From a checkpoint of a small transformer trained on Wikipedia: gated attention, a variant of Adam for these matrices.
Each number is 500 + 40 x the weight over the matrix's rms, rounded and kept within 0 to 999. Layers, rows and columns count from 0. Numbers have three digits each.

# layer 6 attention query, 128x128, rms 0.0848, rows 0-71,96-102, columns 0-63
482610489517547509583513520503512535497434558593516454525454515582565489588406547507526591509539426486452603462557502502539484467539565517483539487579497450568494482488528489490503429450442533
528525502515538513495446487483467536538452510446431520443572507529471425484497560549420546508557508430564526490504511515444522478478461490533519444470490533436508452559529541471509479452452464
491514510476449488440548493507486527509520516567525500479431520442492533520533517495517504524498524483500508472499468447520520525521518508492452486452525553492436516430523458559489421480497465
534427423450491492479490480517444517420570526442480533471473479410419571430538470528570403554493460496538431464405444457538559537450474480486454536435470569437537517509500548581471577532551388
485553460556545474483497536452475558512476474530475531492542495523482485532439516542539555555590502535523498538490517481492525485505531499470499488471509438523520452539475493487514496452438588
487452442428509542452545456440448489448576440455492562479518475429414513389527589480539412566561501534480428517434509555499566506419517543492494549448523551439513558483482494517459475563577483
496498470533500533495497495480476496517582408476476472497484551472479449491537501455458459471486474483488550517457515566546477521510510463493506521495518484479493527494524532447517543490509540
451426398542471473484508494521476547434564502460578537476458501481462552472548431499558439531463581610520455504455531466483512535445461576534538558422521532485530582430475535519492582579477450
498513479439501493501528479446462476493527448491526498518473492453476539462541457472470477509483411466466478439391467541523480543484493542541490506484483534399567468451525491514489552483503506
513557468575532531498478529434526490505497564543478538534509505566540461511514530486467522446518500457555563533500488523471486479551542536477535430552499408565518512552495497455538517465450580
497517420557529490510516570521517520538505486527486493499520499527561480542530480507449572520519424570481517447537498578503438520522505449530522532487459499534503490532559502478459524505487598
510449433487430529481506512481480478416570439453538561523567487430458452452556496437524423558441515581455405437460487519519578558487446496501487543477498558438538521461463501556464543503532432
512466538527464511424470514530521492455535522392515570500505524486419508474486452539560534477517394452539491421460523489508467485519502469428400499506488562512514515456510531415471467500562501
484535536525538496538491515643558480493436503511436496496479518487484565491519552491520459519453453484557541495575455517567490489527586549465516507516506466452502441551535444552447451488431461
517553480484520530511479535474555502499497485522500536529508503518543474577490582577465521459573457512550547527542508486464475450499536430436536461557493431546515494552498495445555444497462572
455586548515522475548421542521535496455434506550591527544523474477505439527458489552464470483526538470467519578577474469486465481540518470470540480560486407571467507533492477429566493511393513
484478451502476552549525466524536483413570480464495510481552495468568478453489523563550474491538531512592488425513469475476466485555545523500471537545455518492494421506477461523441551541509552
573483548471431509476546495552533449478505537465529504499499463522478533482504499487535481536475459396497520472502516520531503505496511501464525493496509489503464505554484508466523570462518490
495518465518423447562519500492525559486498544449525555547524483496490433438525479535468556539461573553459516540531530481506547482463487478479493494425515498554495523486479474523517525509523538
533515509537467463528465515450499474440493471448517507480575483387431425451495535525572515485452487487401513468550491506506435471505477451499537510516507500540548524557496496473497468556576468
434463465514502562480454493548525535461489492545458458465526493469515445541523521463512481513520545578527527464554519439518496525401489483460459551463518542473503504505504486493485413556487460
547499525503474451482495515468478466495487550484524562469457535463463468533531532483472530475470526521524493483535509460493514515532526490478485484463431479559487481472558570472497552496467467
549501429464482533472511550575499520513451504545532608538455459485434476495486476471462499516425477520442588530484510458469570459493459523464565400499462445519515503494510468531530487501538474
505484469501513505511506519499452451573544453512469501430533554466517500511509515451528450474539520502510454413497541477521439428497519507537592566501454542456489437443476555521509495494503464
469504418440555501483464496553490505503419504519553510441439549499494490515484514524491546507471451516536479540499500501485475457494568473533448539483539560489432493554514531489500459501591445
418528567416463481507443548461513531464482521509517482515500533532468525532533478453502422585476521529522496592500553519507473532494421475563539486518547528481528458435521442561536475451462504
497525552511542544514493564485488553451475506442598510447427522473503470526478517510430472480511403426531477479492571446551473497464553508507462413504492488502522476568463462521494515461528431
520502469506569510517490519568523497496523491571543615505587491496523598468445464540523509536484484512517503536480397598498528472462475506491483532498504486475519485491500557551502470503514495
496534461530466487445536461505512541544560510534429504547473443507462518488484494501479396454495478508487474509465443476497530466441459454450423476461430408529512508533488511546505470437450468
490483541444460460453548504521512488445512471519501516509467475506536554546437565430516472431472484459490514481494566507528487533531477537437532520484508486527530505479491460427402480505446529
514484471477545479520465482486456526564509468514528405495506496543490449499543500459492399457565515512473536536485561474520452474469494481471514498514434521505515507514524484480491547430459492
485443429518521511461501515468539474514486479487491483439488505439489473508517493535530527490461439485508516532525464508472524481514460539481452517487494453520538494431487560472545532472476471
576558467529516543589467496492562409509453531525498504557454473540539432533536494476437535469463499541474532568528504489472477537537616449476483518527487453638506486544480497518472485522424506
515522516483529534512527523517463465616476530553493548477426481513533563448461501531505486477480513485479485456502472473445471492487518514514517544490545505565516500549506517486522504515521517
493484461515520527511487464483514519550519517461461538515484486526485508450490467438495472506499528517477520483509485457507464522501465444462535523518456444516549540508440463528458489531537456
519450483495465493466553558515493576479485415521545482460531474468468560467502486458586480500464479538597470396461477519543522479465437544601440519439515581398533541463557569443518571564547449
490511494503466500503477546486487474539518547520541481482538558518475514518552453503479550488477480494484556536540516461491489485511481536528503517521456468530524496531568551489540473491456474
503479463430447477470572439503469558491543411488488525496476485496472521401481518526560480515491538459525470494418518598529506508506392512515514554515518538405460565399509526472450527493574427
511472517498494514498506491489489480538580458517551512467449562487473538437517485531507524496510513523495505504513579501538546526492462579483515504460515538464468467497518574504549511459499504
453510482505413519457535427523484452387580535464571501515497545462457605453535529454591513546472487510527461447478567502542552549447486502559564519488531531428581572465488534516433539517562411
489462516489467506457534543478511560410509394504533493518480552583517488471482534455515445539478464484442387493480564491519485496513445518521534468486564549402507613449452560509464506528537431
461538530523473526542471569481480463514452504500482484515491457577539446492505521568469486455480435483519518594530556436461485514518488491476506441534544432595436464480533439423554494487464526
450524494588454477482474505470549554496463507536489570515516543511543395550481486484460539508557460491453536552496510430500489513555508486452561487500423542533537571479520540536489426420518494
492446501525494526482482444500486490439567465484510522444519486456436511448462469492502499576467533472554427472497556530457518497450486522554542505486543578421523473457476506493468561584597436
504434413502504466487505450504494532426463537594520578427413526485518573544500505548501469510525523482542472436514482561485518474465513439434394518485522467457502613469546561548509448487492463
383462514555488536538471543518532495530429585553436500519532475625508477495477484446504538500507437523498549475548447504472494490516548511500583480530495498582487465532529475431529485555391488
528559486524514491518462541539521509583446461500488569528523503488579492533476525522520505458567554525493578533502482428406454449496531478468507458527428489566519508521538535527508515404501530
472566449552567518535461532529491533539416534530465472526489468544527511554436518585422526503576455487560548592506471504396482397522548510485457460518518484536479469548434499552519439495522502
487504471466531497484487510383465463530487487576475560479526561462452477563494449530498455467464539512508519502492481481434503488517516440468478521522526445480407531482521488519495516389522427
485483549549529512488424470609517467502492570486550463596484442476517415540521557470484505564487441444464545473515502417413479479523561496547502482523536593513591445545460480426520586520471488
451528509469458519465498481496504482455486543504505475511468460489529511453433543440518514534499448513533514580474519455515493532522515539469454494489494567562552454460475504438496456488575537
539494513535462445475450443466504474532510574525571448453594547487524393503464493431475472516463527491533522464507445518493470507473483505456462517490473528497475493567514516457465467540549541
471472502436481523400501483461490476483460582516542478487471516488479497521535507388485448512479531512525523558552445547474507468504424494468412480481541486514483464465470480453512576578490483
605501474470414508542486530499511482487521558492569447539545510440520518517495487483468527541440478487463503408517495572482531512527510535466445520504548418572513523521540563449491459535458532
486540455437463536491501463511443491447485439448557515513480419456491581472530534453446508490469511477557605471501487492467501518547492553486529488527561566496500465495554496546425521524463573
513489516503497486517471448509504537517505506529459471457484531458471413529493484491534525538534539588502524524515578509472473422485461487470452488484484515484524530458601553481451531479491511
447537451471541494529543518506477489437482501508504591451493543486511557512375532450515557515539548439547454483502501541495461589484451479500588534481581508485588487523537480478502452445550472
434496573492493540472529492563487491496499517413451463476543493531509450525548498492501462455416490507489418524466450489498493515506493540496513522504505535490489442485539451507524491562485480
508514524454497480484527511495510551491528471482556505505461468544493500488498533472503486497481527479497548407473539480466540548523502515534534467426509489501500451586515455480473462471523402
478520505456534494499539438524480470449460442522464526564554511477504533459443556456434537528452491563487528550473536523495484451494484497509471504524533452488522528438502506530467541579482544
495470549471466521514493509480544517558479473554423512478534480506529493471507532527600481441479508518499542524507505500543525441500486492461450503474471546486447493413436526497501441514493485
433466528477454430509523511576508482506485516442479561552555529454446441450468478486544499568481519469483460485486498508542463514482527515509576466540476507509383531524526543532503496534434529
536507505484531468490479519507490571474526527473527480538549475567455501487472458517503514467507492484468482588476504501464488490495495542558510480518449478460516477516472511492571478489493475
554523456602491524469542518470468534497463487550497478524518532432489474481486444494501522502501531520532515528488527528491533493519520521524530514511517496482461526416484526525584475470535505
468545567500544538437478539584568545460500516533491527554482581536554503596499529524404568464492425496460552498492446502497482519543510536527524476537497441551486450526551516479497507534486486
501457573522543509513574495484491498528552481446486534473497482421420544440516510536561429531470571483531459533462490571509504539485519495576476534513518583432513524505493476495475470460536443
482447459466491551468534532519502500468531473481516542535542455481529543482497441492580484534542536554518547492492462411469529540490465500467526533472514531477516470509447524442488560538555469
456503463528507512486553570510465550499499500440500456493533455456454514420538470498483445585383507483500461455442506441458493476497501527599482534461564476432528567513496546454492533618474420
511517512541452484430545564533538486484541479444448520502485576454518533514519492486450465521552456458479512477457454454607514503547518456477515524503512476476462497512482509505567446478502480
517427456471484547516556500463431598509556417468510529497457487453459537420489469484543437545476545465551414479445515532524456513495445485545501537516528559387495583455512475508458528571551465
475492486558473526419524505484526478538520456472519553485490519508487550484554526483490503532454447510537466548439538503532569521463532495469417493511429516418480501506520519470505537493519428
571446493509498521466503510474476522466557535464552541481539506454442591424491450456588403518477505503502487511496544489517552498465487516530518492441524582452546558533473476512408471528548445
464483446472531487494441607533506505514485479502453490542552554502479369506465483567480539517531471512506540531505393482495460441484473517610487501488549526525498461501465562454581475450526371
516504572484504503469489524507432499502553503472493513450489508576421586475486586478534470513458485540465471464480456529506618538494465562475479521420490530450448566496556479520441613543482475
493480493458463516467584476488473543522557457493616426480526407475445517481543520461557483525476517493567478470499544497527475487485490475474502521477538495512452549495447492505482556531501497
471515571470545535496512495533498522551530532509499525478422512574469544455575521418548513488496475471490441512491552528479589510494492536535500575502516533428522510457517539522454570512518536
485493450534440571555528484507481502505565411487505506485492493502500500434493480480544492481503451533524469542520470551509487449542522531555464492483496475503472491547482568517547491384505436
573447466533470464430453495506482526509518415496569467474461457401427568432523457442515448497493559492510420395431532515561548521461437546488504554476503489424420600472543488544484551568565458
459472457527469497545555494541456586528523457476522498426532458480472584421510459503582492555543537495524476539487569487581545485500515524528456540472515535425488513513488499452549487472539557
# layer 6 attention key, 64x128, rms 0.0776, rows 0-38, columns 0-63
495449484488418491512563492488491494499547501489544447541469433457521524474504517497527544536499507527517433463439513532548519535509455478518511536431499568406542603505524538500467579516597463
428599466500531557514502468466547531492499486551481544530478528511506487553447475544501507463538456524546535557545479425469466415549545473445457460539471464596470499497508520475574505510487511
489544467479491492489494485456532441527490519532494488458489561527618479539443503555549580462534435534514538522489463448522384477519458427443500512581484409566499470491547495508513478498392561
471444482467468496541532496487469555468543504524564503499480448542475476554532538471475498475460517425495454428500490451543572516526499494490544542511502530446529504475464508454487562548552444
509556511477499530481480457505529525557498551487547539481475549505564496575449518547461506467488443511435506544541471529413490463507579481480485443553411470581549503507487465511537466509413542
463428527570427413513485429528429491454528508512555457513535478463468449429533425519470462553475499424534502421527593552517546559535426621553515473483535562464504484458541474519425534542573479
516536468489461475462534501471474537495527562490515453468441522532492497492498469490461467527511493530442499465465488517494535528532477498481506454516543496478491505515489576554485549521487504
543447471531493476483518525581468533484550514483484425521481392507420498453524492485446556555481550446521430447426552541529565589476498531580557517496542528407510575487429441471466524548516422
441511500464470470533507492503489500417528503521525483537509507478488467456512480479537458506497494474544440430513532556480542568443447517534485457453544571473522531532488485505486532584578509
475536486560579513521489473406553506572457479575461528473505507477563560515401509555511495439514459539460472501546472522454352466483530469446455424515458492544491468453476554521595441458486556
406465523478536492486534504412495462476478449497447474458523535570504500524530478545471500486489552528506486534542489495547516498493516483483421476446507533501473473485500479545565530484506525
550442480470466428453423528518498504488543450488522403505548418448409530457584517440475493542504493451471444452463573560607582574493473558565568509444501597412507516451447437574470534530581374
519526546494461482528501479572494515548477558485482470522466515512501481461491451457477552487490501492491473530522511499514505514459497480520567530503482513492522503577550489601501524526595451
446461499499483543524494474500570552542478536518520573551502513553572500562489431532541544458484480489497550593598434547472511461544508408477505443534519455562421453482496508505554435518437488
512597521542582498496409433490553522569484465565496499507539532483581544521399484608528494467523433518561548585559511478433514430546553362416453483554472452548489478597524566536505482446442515
445526461482507502502526438465502488525444438499496497498541517478498472509493521513518507505519496513535509515482467469501497479532532481506480520483490481521496491522490517509543486469534550
419517493440509542546516499510468539473535479488490561520519515481492576482507444477475533518526422497458490457486540583457529549558512445427449464496477555458486468499468597473480443512490492
465427531466510485481546504421479429520547477456483520538504536482473513525469479491480591558410480533515486505523448523495501459468503512464484500517493489482446500479457542531395514480495480
442500483481508504401474511585570495500446469521504484497518442547468503543511428543513531501534539514495505454497450584487515502484536487502492568513529517449520474489459494446567507454540470
494520531517475527511577618483545506485515458523523513472537506557554494554448467506463485517449496514499558456521523539581479512551463510498580494531515462453502552506571457538543465453494531
505460477504497514508470509519513487536549462474578566535470523478474510486483530458506516538508510537472503509550523523480516524457460490541489549531564496524552477458437578545535454531519487
559535457538507511386615538494456562504497447465558512460473517476495498515501487489493531505414499496476469554497497531471471467516497495503519585494467478505521410423514442467527481477468498
454493481493510487517487522502493474531524518515564453484598478577488516503516481517544441487450484469380481487527467462515473465560496518519449597583486553474490565546519486493447472562502462
522538514513499541476482564526508487500555473496535490452478559567502439573526508502558518556523500492506562522420469478539553550601508457515466386527524506547480501477517478486480535426521450
433550441516516476483498517501534473482506547548552490608515490538469536458478443513495485497443483464441489529517512519494514542515487567509486488499469528494434520474508473554536530508461514
586479561459507527541443499502552503410489518551485518495545493480514518497497535468441520528481447509560499506571522465597555551517495513479490492443507458465488502557549484505516474545437484
477477509465556454476568498576539455475504497536554597450497516489509453491532433548581506503457510505512507547507474554470544485488488454458515498454492513469535532467493476478457503490512529
487492521495540541475381515521493506456456487508482543534471454481487496501528464554551474497457545470476520506477527465477498564530510566485457531489482498452484431523460503420578501521557495
524471523546491513512518533547433543470491515520575445487523418474484403521524499499483547495540520487558481504539504515547535483505441548550464504438504487534525490513507509424513449438546534
555490511466475501506553496531525373445516530416515473533583452544485520533514469503556483519449450499487562512535480498510510487561533424493473495544441514481459490414553542536512502498489546
489536513506497510493477476519551488551428469450527495571522518460505412495544548441492543485563470471577506466514445488528508471572511506516476509488550548478577491524507471496516440557502486
441472514500485422446489497500500509486472574483480497462470488512527565455488535482512456488479476480439461518441472494575544466497471439463522458549470467506498555545481545576486426472494484
513510451509528492489444504513601503535466496496475499482491507517586476506474530496582508487536524469486550468535514489463519447481513505490475498555464473517473449554492438512547490513444553
495570501419495468512493527512572489529433494547526427541539533523606506542443517533549669460610477489530548505581502475569430482540546507483539454494450403533518494585548498512557504549460540
500529546484505517510442484525511534520468538454462521511511547555497552546507507526431518472504513480479539573540445589470445491506607518505475429508439474542474455518474489506521422489512534
535397520476450420426540553538418436447571528477484490502496526502467462405530490445525503543493554514472434460413518586514478593481407522554516517419584530467514556488484486546386510496536427
474494472523552520524492522447501444476423479525478492486494503516534518548498473524554534421508485520516529522477463510537406477490501454467449511524538447532449405492521572469526491442477541
493447494480469480508561575581452511463575483431514547501452425467435546469531549418489479542494528540445419475432507565510590547404466498521532560430554542418520583484470520522479515532505437
481434511545511505529497499520462468463508493498558546462524487492469546474538514522525484544455508473476492471508525520580558528474476508505469591431481497512510476500530483490478465489548439
# layer 6 attention value, 64x128, rms 0.08, rows 0-31, columns 0-63
472532517560552505451477487546505482517496501523488540449446463509497569515520501503479578550517677488451480567511455479531548433432482512491458429528558502442543544524516407561486535529498444
554535530485535485515517547531535543530484468500576531459442512482503550471419459512348527557432514488557548469536477514512517517543462484524479447485503493498454489542475483476469558471525457
543486515507475497558495485498501541515519488532490562480449558479480541547465460497501487485465526587549515536545502470522442530554525444485448522469476506539451448445531501560482495489432488
530471463466530434513581520433494536557464400480537556520489485569534530490490488508551481456414494455518459532510526510514523498482445460449448420479476525515530488470537471539456500450533546
474478529489429551523473484493555456519510458519430520431449476517526466477495479568531455437417444530506514520519440575460492512491477513477485531473491469569521526490485524424556498454499534
548490542541470507465471540432498461566465566615488608525497482494527466467494522492441449448500511516537480508472448509526488475499491425499471568542491506461509588482524565516493520497473545
428508495454561493418437499578495489522572489585500471531526471478495507535565452538572505472475484430485519485550504550426481546480528534492517541558555491456508465540479446462470594540515491
550524491528518533409507506480505467452533448519623523467489497456473499538505502511540515536591545548466506515556533571502523566451478506517575458486470451443454487562444507542531562576554448
524518553487452463445540487536498442536512500503453473525539566538459454450507574488490500498474500496407454512466481475485522497528502500532484446487533551512483544465536471497536490455517512
522475467509482466488514476535517485462498595470535494431538501480448523476551554463447513519509520439463500500517537509527441564494468549521534523500486481491512508553580429499508548523606469
408538543432570547505443535525510600473477450493541475502478538425489523560484421440458570523537517512548484465561546506487468523470494498464458560550508513460554577602553520567504511543405471
476524425429578534435545488493510450511527422480473548501490534530557464462428442482568484501493548576456494532515530517471486508406525395427578395533491529555503411586539557514533479571444492
485491476501498461468486523522468570491536536470510459551506445441434448456583533415419491561563544462513507433448532477508520509540449528565527502483553499450461500520470469505458519571517453
553490490500527499494467476570488493478529531481449468514565447487503480468543452531522490518474560450468440458480534542467499489504457487482603482448516524488567569542482495416454566554495506
507507546421428423480514493546491558454510530426383475483569520461496527555453604525542481475579497574508545528507451550525490471566513441441482497500482492572480511427440561523499510478523530
507499529521499425501518509566513541449508542472493459479520439534446512453523532487446447528579516434462461458485550474527506529532493533497536485508528523517512495543489507509434531540562466
513520489470480474377519515439488539543471510529556551486503501484549539471491569611483555500445438548536507503570500476473466465412503467483602456582495469476468539479592493499511479512491490
481487503511621509438515499548454535491460470597371430498511475494520561469558491453501550452514522610395488534501536561440494535551501488500484463440483497493576548413486484489539499613458489
325538488468563471457460472499466553488519483526564477464505420523475420512489564446475494560481495496476483478562493553406456440457557550547540481576539508489566557439505450402490528496460522
504505475445508498542558557613498486482563499450487441518562451525513453538497498495425498528508526518472509473440547535448525559482488524509474496440528497484583502485496555458512571438536452
573478545427517450451455488403478486532485493525635496438535451482534521506495558517508496519513484461531522479488443482436509505514483494482562461511485488557534514543468500633485575540571521
476560502436520614502498481462529432439486447392452525486437455456549468528471537540532452467419545417466520509497401498490477459504512488474447453465422481549552547503464430472494502465477526
421480456492444435444564456485473426544503464573473530491538524567526607508515570549485502508477500488547506473447454471526491504458519467527508488508502492508509489409560575564488570509510536
536529441516538523402502427510457501472505480487532480484475505575553496536507478501571494478471451437527480509533479549446546522452555552497512566491489457510548506477573490442499549545492510
433499477522488533501493548528500520522537342481377492474492523546554566592471523549475611536508494553538530524508515441530528469486486488479514499528496500512476507459496520506498506453468518
519486527463536528486504506468534415371524497530461530476395456452549569504466516520458480515553470521547554568485484528542470480475564580444429521524451498507511529521526552511521464556441444
499462509495511543410444453516524510503491557544532523536530533507546549465498496546518553534493484477512524532483414492483490472518541451460508547626495506536562431498561531561561506534471463
459491471437517554553637482583546513588458510560466562589429473478533463514484560501569432477492449416570498464512502522538454491490498526464482394519508505489369391445462465436448490489501507
534521421501444495530558523543521507485517523477508489431421422466517463503527482496536493498484482533540542525485451491502457404472516507443511495488499510506512552500528496504503430434496578
513499494458561547493513537484530464455534383518458478452452505578518566522488541515500484438481444473490556499564540569421517498599557462500451495534524554510488458519425521417525539562450489
502484490531497516502511477600488471478484606505517435586526486499517483498539427469545514515541524524496483489460500548460557509518500467471508516499496505468475486482455471491495418581428492
517481603507465532411513552532450507453473473451543398469477470448476523467520499462473439572502404462474514484487498460498517521429556544507513593547553493503477459494527463479388521445547455
# layer 6 attention output (transposed), 128x128, rms 0.0832, rows 0-63, columns 0-63
458464517462423475429599492465449494394544469577510472484490551457512471547471480533503465454477481584531523530519516466482499414528527593421471440504450530446486452458522490574443485471465413
582545469437565508485433448496458571453611539501482519525437634530532529449469512459492429409466526488475569478488518464475465530530487520449495456523470436478485550424526430549460540443511453
453473465429522529514463524553494523519562458487468508501464540524398488536520508451441491499517499549413526505461506483450462488475428471468517519477510493475487485522563485424520558495582548
509560450461435500491433500488542556468524463459418505477557524554482435507462445502497484510550492553473462527515509529501466474529528456499471478506535549517508433470521527438540539519473559
548495462488474515434423512536551406469509540451509501544480489502521466459493437516455566501547527540413516461479520520415492498531497558539502522474519512513522488463519541490496532515587521
536472428483472453507542477504469536482448504451485490564473547458454479485493460499507570520458482560545505484455523475466509561463509520473556551453496531519530543528479524505429560553546515
498457534543526527505490515460509436503503487508488502489534532438455554458519553515550432533399499496586521470575463461554476456493502517464509466454511412454489495410503484466465480447540476
556556498636478465560513535523531520522540540509449466568429510503545391481467539498517453494543557534510426433521467503509524390523562475522505434568537516484500471543582511498572574385519487
473458575473562485474471462500488435473498570575511534580501469458508566534451488482438499523490474494532450495488464536547570505501466524437548512481541488549524538497515454586513500492526538
515517548534519489503554475477513476522511532541581509508531550478526505517527500497530489527520506475475452515549520480480504511535539526516506466513516444510448513471527467540420529491481508
548586480513420433544519598470503524523526433412554535502555545570539390510491530430464484470566538512434470429542499487447465457547535397583438438548476525409503422510557520532640452516463451
470517437519504453537434560536531562503545548459530509528460469500493458487480462534533450506562510455530473596544493507546466495557494428526509534521479498559534439574536562468630548548500538
506544509560536491480501502528474540525444534511496526494501502488487527526413511537472507501467444493572477481529502449587538550476479556508519476482470485470489522495467471515464463504471414
532549498541531466451565432522450460616499513526570476502493494508518579510490495499484482548476458478614545473561498466520465542480473561507487464443442497537543546438535512541500520475427517
526517553454543533419502517564546534530495485431459535481531454436457539598548510469480427511521610489464554544433490528541514502431497431521551501479545496477547561505526552408493537479449445
525553563580492454512512498509471557505447518520504452520466518439486614508521459560576463504484492513544471521552501478543509506479491483518550444478502448467517543520544467484487543557445433
471530479453502570478467479505552559462495502505539498516463408577429541561464525394451425537526518495541547531441525540446553557475529504505459527468535523581522498505530478501529543487565482
535505578501464530518430461550508484523495457556492502484518502485538441459455485472570556427476457460562537488464524485516451455545544450483529529515486519512531435503438525446598470444500478
450432502529439520581470600470520512576537488448527424451517516598508443442512487459508440497556570520557467459518483535554425514611465435524366476513442529506484504550576525487559475510486519
548552427543515494521609489498449456494483487528556512565464465519549496462555548535541475495511528457524551478582493528582545477493492496555483475529522475551515480532535482510518459455476533
560568457503510487478503494439506450442489538558514460513453438598507420531561461537549483528534543505480482535491527534510426445472512498517479483478473514493459535486468556470510573449410516
461409480482491565452414570497513530512498500489493482523514471552457527500547455458480541545574525543510565519503506606473489492517556460511542556529556608566499526558451580425537478500543525
513478460461506540508458478459469496429513511520518496549538413519430501530547508519497509575503510556531522528468558583485516441436516525543463492501442415493504496500469575496519529535470478
457521487529508498461539478548476471518572483482526495530566402553551439468503461532534488514529492493503492516475517511547446543525473474563458526570480516526510594467492535443510459467467540
421446473425486590424509446506417584479568452473477543495481546448541469519520504475504493501590457533489495581499527543516517496497504498518514515496487486425461439549501554497534470540517557
454472485390467498433543544461549555532525459533496536491530523450467468483589520514464475489578527553510473497532466568490456508483482505531496534509458531554464523516507494464565581554528468
488437457477442523542462492487471482526589446520481473509458491540477416460541493473501409550565524508495466467520567517487407435509502503520445575430462559529534481576483561529551539620546535
517508462473543577445436465536546514418513512450508488416549493554466529383490401542568539521498472538447526489461496525537424487474477500436589490492533489578507566500459497434471502446542448
415499433492536553506449562500525489547560504451386483436588470490461495462495479461484467478545480574444510522449502465457453488493455498542510525503519517508496553560488526442514497502542504
482491549462508551502503431535522554515451436428423463496530483461498440582512532439525452538534509500526461484458445503498481506482417538541521506500512617506444481510538473459553489568571567
517474537476498536497539477441526378547469442491496490468496479483564449476540576543592474513519522493530525424609557378567414485513518471531429481438467514488562492476473544530568438548422548
501508569501478477484534465470499477518500496538553443504524523531476506438481532560514420513470543505605535506529467477541474579554536494499463438486556522587498594489508475475449510457420502
474492446510532500538474527444452519501491504461527502504514513464416490548520464492479507481581491547453533505478543502450449395476520557480482548490419539511475440581470506478503497529527478
516523503508463512474483510510442539537553513453432448571395482540454473485448513497421500498544488531530518517434529466504401566499469526529492508515445553426515541439436520513519579519589511
520491469425531515499560519549501470489513473496540464497456528527461556490462513503452467499487522527497498487508558526566486487503446484449555531472485428524464562426503501516487459483575486
572544488465465453506495479474512522470507464547494509478483534513497547497457498520487458508476524507507457502518563496535605471514501498510451431522559479535530514425521504497479519506451483
588514495506466449418505443532519472458528507562495517501472583499545518438501479509464532526492560486493575492533504493503560499522508573498507489488569454509485543415550502541458444506486457
474474435539495554510561506548513534502427461474536546487564563500542525448546551477482431444507529538523504440481506410476584587490494533531503528492480533468478603461547565453472527464492464
446492547536576498546527578403538470497529481439490526533569503514457448477491505466589430512480530471501546440562470490521374501508499464469499526506465472458518445486522502472525502514516490
548465481496504385487453531546461506526527483490463532544437575497472530543457481451412556548446489511483503508525529499489520462554593547457486521493483559582500501506498493482473483471561533
477500580519489460459492485498469466484541485559474473541517480504490490520468484464494443496506468507504442483529445538560453546570490470470565517456496581516560446515476443581581504515470484
496510584503541479540461550510509512536485531478503533526484514545470408526541498478495514544561482539394478506513510480421432509492572458546494486477507488489486440549524458508509586509523532
591533452524497539485479551540470440524543512489483531438471500542483509483451541496444569507411542437478452518423476451487510401411542541468463470547540486466507536443491526555510385473530565
512530473497458415499484478528461426445482522550503483477499501429507569478475517531498510516412548474554520574452539490516530533526487545470493492469614403520511538408481450519446529578470569
465513526577546503513481544532492532520475509441492448561523421518451432541478514486459477495534438493516499476506451472469443520523500481548542535463418569490498454603497521482525550533528458
455571527535546527514463507516495492575515548429512498522461523550536521543511524483489465482504445541502507495544490462427397559444501500532493519472392545524515404550550477491520556505515529
426542527463489523460556541495538452503513443508522528497579491404487589466538534509507488470511580516555488506419466589529513516458546470504542467540510478499568546476505514481446547427437474
525549545535517511542421548513473525554466499448465461583465473509431489523520505518561448500517465505509486517527481462461433482511505448553538485428463518476491462577515513462501584566545491
506539517462512484505525462513520457533429476582589542494470592565506519469487625469456531519512513477547535500467474513518538555493461527502484485425564464489501555476497447545453616509461505
488580590471530513504451474523536482503441515556435539496369473519521477602467531483548523464453429484460513459504489485490550506418435514477562441536434426552478535494538514432513526481530465
505490483511525585432491530486548554517423489515488489505454485519481552490480533500466482540445529500502535535473520557512510450516535486429385466535507511532515573357520515532467537483512561
519525460555457506527493547522427528546549515513492466535432474572560471494542512517500547464477551505494556521533480537532464524512518552544487507546502546524543419579471454516533462457486505
504544483539433492482516520500518528479525501549543494524509463528486467556567429510522535487530558532478578556546453499490538464527477531542446482541530454503403467531500510490497528515441494
538456510478516497501527517426501473481442471573514521421502517518447598449571490500512517551527480540506557536552510560511552444520516544452480500540570464521516529486489534479446482452463482
583499457477425514497502471439522525476502504482472453469561468492505541491491537506541399496484542465593511501516474500513562431510510520507511466492534442515514506520497482547536533529438438
491500519471521488521535501515472510505538425500510598483516489501582492505504461479532549536515463506467507533509488473491526527539518469469492471568535396516493493521550547502491447490486540
495515506508513515469586462516454524478520444536453549467457499468511594434499560547505431547545459491500502498480541567527520536528534552479494502465530462394453484413515523539496478492463536
537485441476423474521508523485534463492524495615491553435449572488520542465508543554468518520468472467534475514521501538512499491489555498486511441466581451493499532414547486537447513532534528
528460466459452542512507462490502517519595461559526477500487546512513489468512508533507457498542494453555534433523567529532466456517490524495471533487538438541530573468493470574496513550480491
569532497505454512388477473505515503533390536471520517454559485531530525411525502512535505481473517517540554516485522456570554484499454519505532471405513517523441538427493518489438529450508466
485497448453480494480519520482467419485509512549502563410541583480501544387489487554461534520480483510498490499537451447493474535548494507486484476480588409443510567403522462498454454531511516
583476547486512526504588495528498510512440432543512489489467546492493492492508551454555456496550475449492485481456494522593509521569500470463516476547534533457547502423582462531477491527479512
482501507510513554491461493429494428558477520456402453496456440555473469457511544524484492583501478460474572469506580438528431448415550465460473504465477562545566479482512558486495438504439597
436527520514465513553440474471531494482544508461563435504525450527472431530492457529512453522462499587469495540562499496556445523504482523559506497437539599488546496649418524456515548494477558